Each number is 500 + 40 x the weight over its row's rms, rounded and kept within 0 to 999. Layers, rows and columns count from 0. Numbers have three digits each. The size before them is the row's rms in percent of the matrix's.

# gate: layer 6 MLP gate, 768x256, rms 0.088, rows 196-209, columns 128-191
# up: layer 6 MLP up, 768x256, rms 0.0895, rows 196-208, columns 128-191
# down: layer 6 MLP down (transposed), 768x256, rms 0.11, rows 196-208, columns 128-191
gate196 102:450536567578511468483434536577553488539494522504470527526479522506525505582515588540558509487509549552502533533489496490448495493496466533480497530470517549508531533529504511528454491500536506
up196 099:527503438602580577475549475508513456426444459439529577535444456530448522414448554520507484557512541468528548519460437478492530475509577587489438476493503520541518438505462449521507521501505498
down196 102:484517496500520435481498551514490486540453507550498530574545449521524464514450528451442444541509510499508499452518524509478535498513441461501535567415545442524529556459486473491505559377535504
gate197 095:587592474456458517539497510535459422452415480495490447568508525508465490521507543541509499539558534604482499419490528430628551435513534471526480571470563474525516558458474507507555551485532480
up197 097:509509504518412547517563442492518503442456524503475498502424558521533545430577461477442476485459529472493460566502494536542485461495484535512396465533436480493586465491459540441442487477445467
down197 097:483487528621604478600478506477464507511529533486444445452542525485499516580525482473498414476491506512546527518395491537494535472477452547516446485461478588527519526474522446546496517494536503
gate198 103:525477510491467509504563440537457475430571507552464451513450453496529512506475498580496536490450558549491486511511541537572476480548565541467517498503521493468580495561541497483488513510406479
up198 112:471426517485535474479484494528482518510511516494461442431522533586489517489510543515528462533470472517505460562446466503510511503466491514513472525528464439479490503462508506475545544485551516
down198 106:439452521472498487456529475539481505481590474522471468450458523553486549447480554539506484544482517518501427483479513455549481519486460552495516531546513439559516542481508554516530496565487527
gate199 106:442470433572501491471548548459500528536517450490561455499501477540493467472574482447460473485511506545536516409533384546420514541529502532453470506561441470476560460506426488503489508483517512
up199 102:482476422440507461576469519483544473496519460438534480440514516518541504562449569535499502528492479561490490456432467487464514466457477509482518437530468483505519489465428516503458443453476589
down199 104:502491541462549578474502506474517423488486464478524458479577587522500480497498523542574469495557465497456471527496515495449538451543502526427537559462533521562561566484510464496564519507510524
gate200 100:482474513546483491518534495474445484505404501444466456509481495518506491508506520492515587495480527460455460503445439524491553473474504471455519527501466541543595504501473482527477562464574515
up200 093:468523416500560468517452487478538563472448491499504511502580545516551572543558510410496433528436444573503429492558501487541512566523451525566460550532494475506494404562459512502502522467501444
down200 097:471487553545500493539562514505452445510544549482472497539491504414512494503476543479497557550520561414479482526503485465506502521493466451508589502443522535505522543515445448496447469465482498
gate201 103:583547494495457520496523460482503508506533452521433505565519512495425491505538481517484402558536476542505487472538517516535530461509603452478468536405498554500484442468477542526530438510547570
up201 103:522474408547429453476541513526583489492541557500468545504552537448443504476475501536513516477475493505518526478474507464466513495509545513443454509504521564509542495549518471502491565472535454
down201 103:515489482547495507517492505481552439539543476534474533531513461442514490482493504488459540538546416443531446498528473437520550534563471449473522512448542554522495531510584417429488502451484469
gate202 095:494476502511438464463465496497539461484479413484438522500504494481511502473424460457493500497518560539573488515463465479508416463561530500503582567495481489522551533483513506478463507460550497
up202 094:604495527493496522465435486476509492503402460403483540388460526511462521579509539482471588410509482535518487502503513518549519503466517510541484498461518518506456533465518510528476506581429436
down202 097:502467443493456596493455517446481532488469498489487447537463423572509436524479467531532513498474529487516540517560487493504481538464452470497461450449396576564593492491509460517444442460486506
gate203 095:463495507478441527505475465604490476508525517530459484525410514489500480461544432511555561474430473523529454520481429518498564539545489571526576559430431486503541503444467534447549556521464566
up203 101:519450401489511538517457558496526521525548483527438481485535525529471473538470463566524493522441501556524490527462489510511509521491472435504473534450452528516483491503515578454485526543456587
down203 100:477441491511492496540524524572471488551548565492459500489549534476532497487495465447480517502490456505455459572559446491543528486503509497454495537435515534542476489416523547478489476508468536
gate204 094:433499515437538502589487558476462557509558550518478465485570448473461484538501505486440538433466521545546516476566531489483480533429509486509517447572475454443438482519481512504397475518548463
up204 093:493593451463476486511515604475487528443418478476495473529513532482504537427496529539539536461496480566459502570453541560480553482528499463555587533502496525536528508519484437496499473467409469
down204 093:527471558498487465531550502533498406506471475480503463469482531506495481482437489460505531514514470375452504528453461457509511468547457494444434523454545561490497466476476524519536502501456553
gate205 098:440548491561498494553493476495446504492406508485475551483475535530444502454535456520521483535494450531493507482473511506464564548475476558523490457471492611491519474488486463534532502476483512
up205 104:545411483516559553513476527535573413521444509548566521574511448478490486529503461545539534507527506466541523532512559521469466442517482487449523481441555467476478462552539519438483478526501472
down205 102:543436493478569464484426515503540472520563467573510486499496507488495466500515494451502522454584595464542468522492487475550552526510491453462528539491568472556521524479506515451490505484428490
gate206 099:470511496452448499537472502555438437483530500527451535460500451549509565537499541518504411511510528411456535532512489618535653494460507549503448543516530535410570477540468516501488551535577528
up206 098:535460511463524519485513469452488477517480529582497568521523402566504573482457539551567517514506501552538468565421439481464528529566528529564520491552473587419494537523500465572465523488487496
down206 102:460481464471578497493511496481534468483432498553442503507496521498436398462549561470528547435581462483487454481492484492467485531542535500445499542503449511540472489485528568533440536490482511
gate207 101:505451526535509424463539531567556478558494500494492508439528503475570509499445506475440441503590420531491485494496527498472488516450552430509532471424582453512513471558530536494485553475526539
up207 107:573462534455457455481453463545456460493564511448542490470503521533479502549497518564581550600571503484531476557565460515453522542536485478533525531518490567481484442519543471526452428510474534
down207 105:532395551466573439511546535499516499541507482478564474536464534527489506478526444565513547555508486464422452502450446494484457595454489522536529472525508546486499477520551495502513496461423521
gate208 106:468511523470457489532502504523539463560497556560467502476499499527515507534512450508496486492496480536511506530511560560494502531450434570470496552479533519409464448531549456520506543506581530
up208 098:535429487467470487507519454507492545513500519504533456521498527517428418522507564500433491509506488496476502533458480500522553469538501547512526478493404574557496479438440448473463464429438423
down208 103:478492486467532456515525504491404444522539469519550485527417507481463446483529504556528465434558494519435458417433511498537503466577515416515495536572453505540462533490437539493494514514423508
gate209 104:467586541569442513506484492495526540505582499494476491507500472460512476515500469542507441559478437508493532436492470519502445497488590508467536479496517525561483430454404589511515544530483518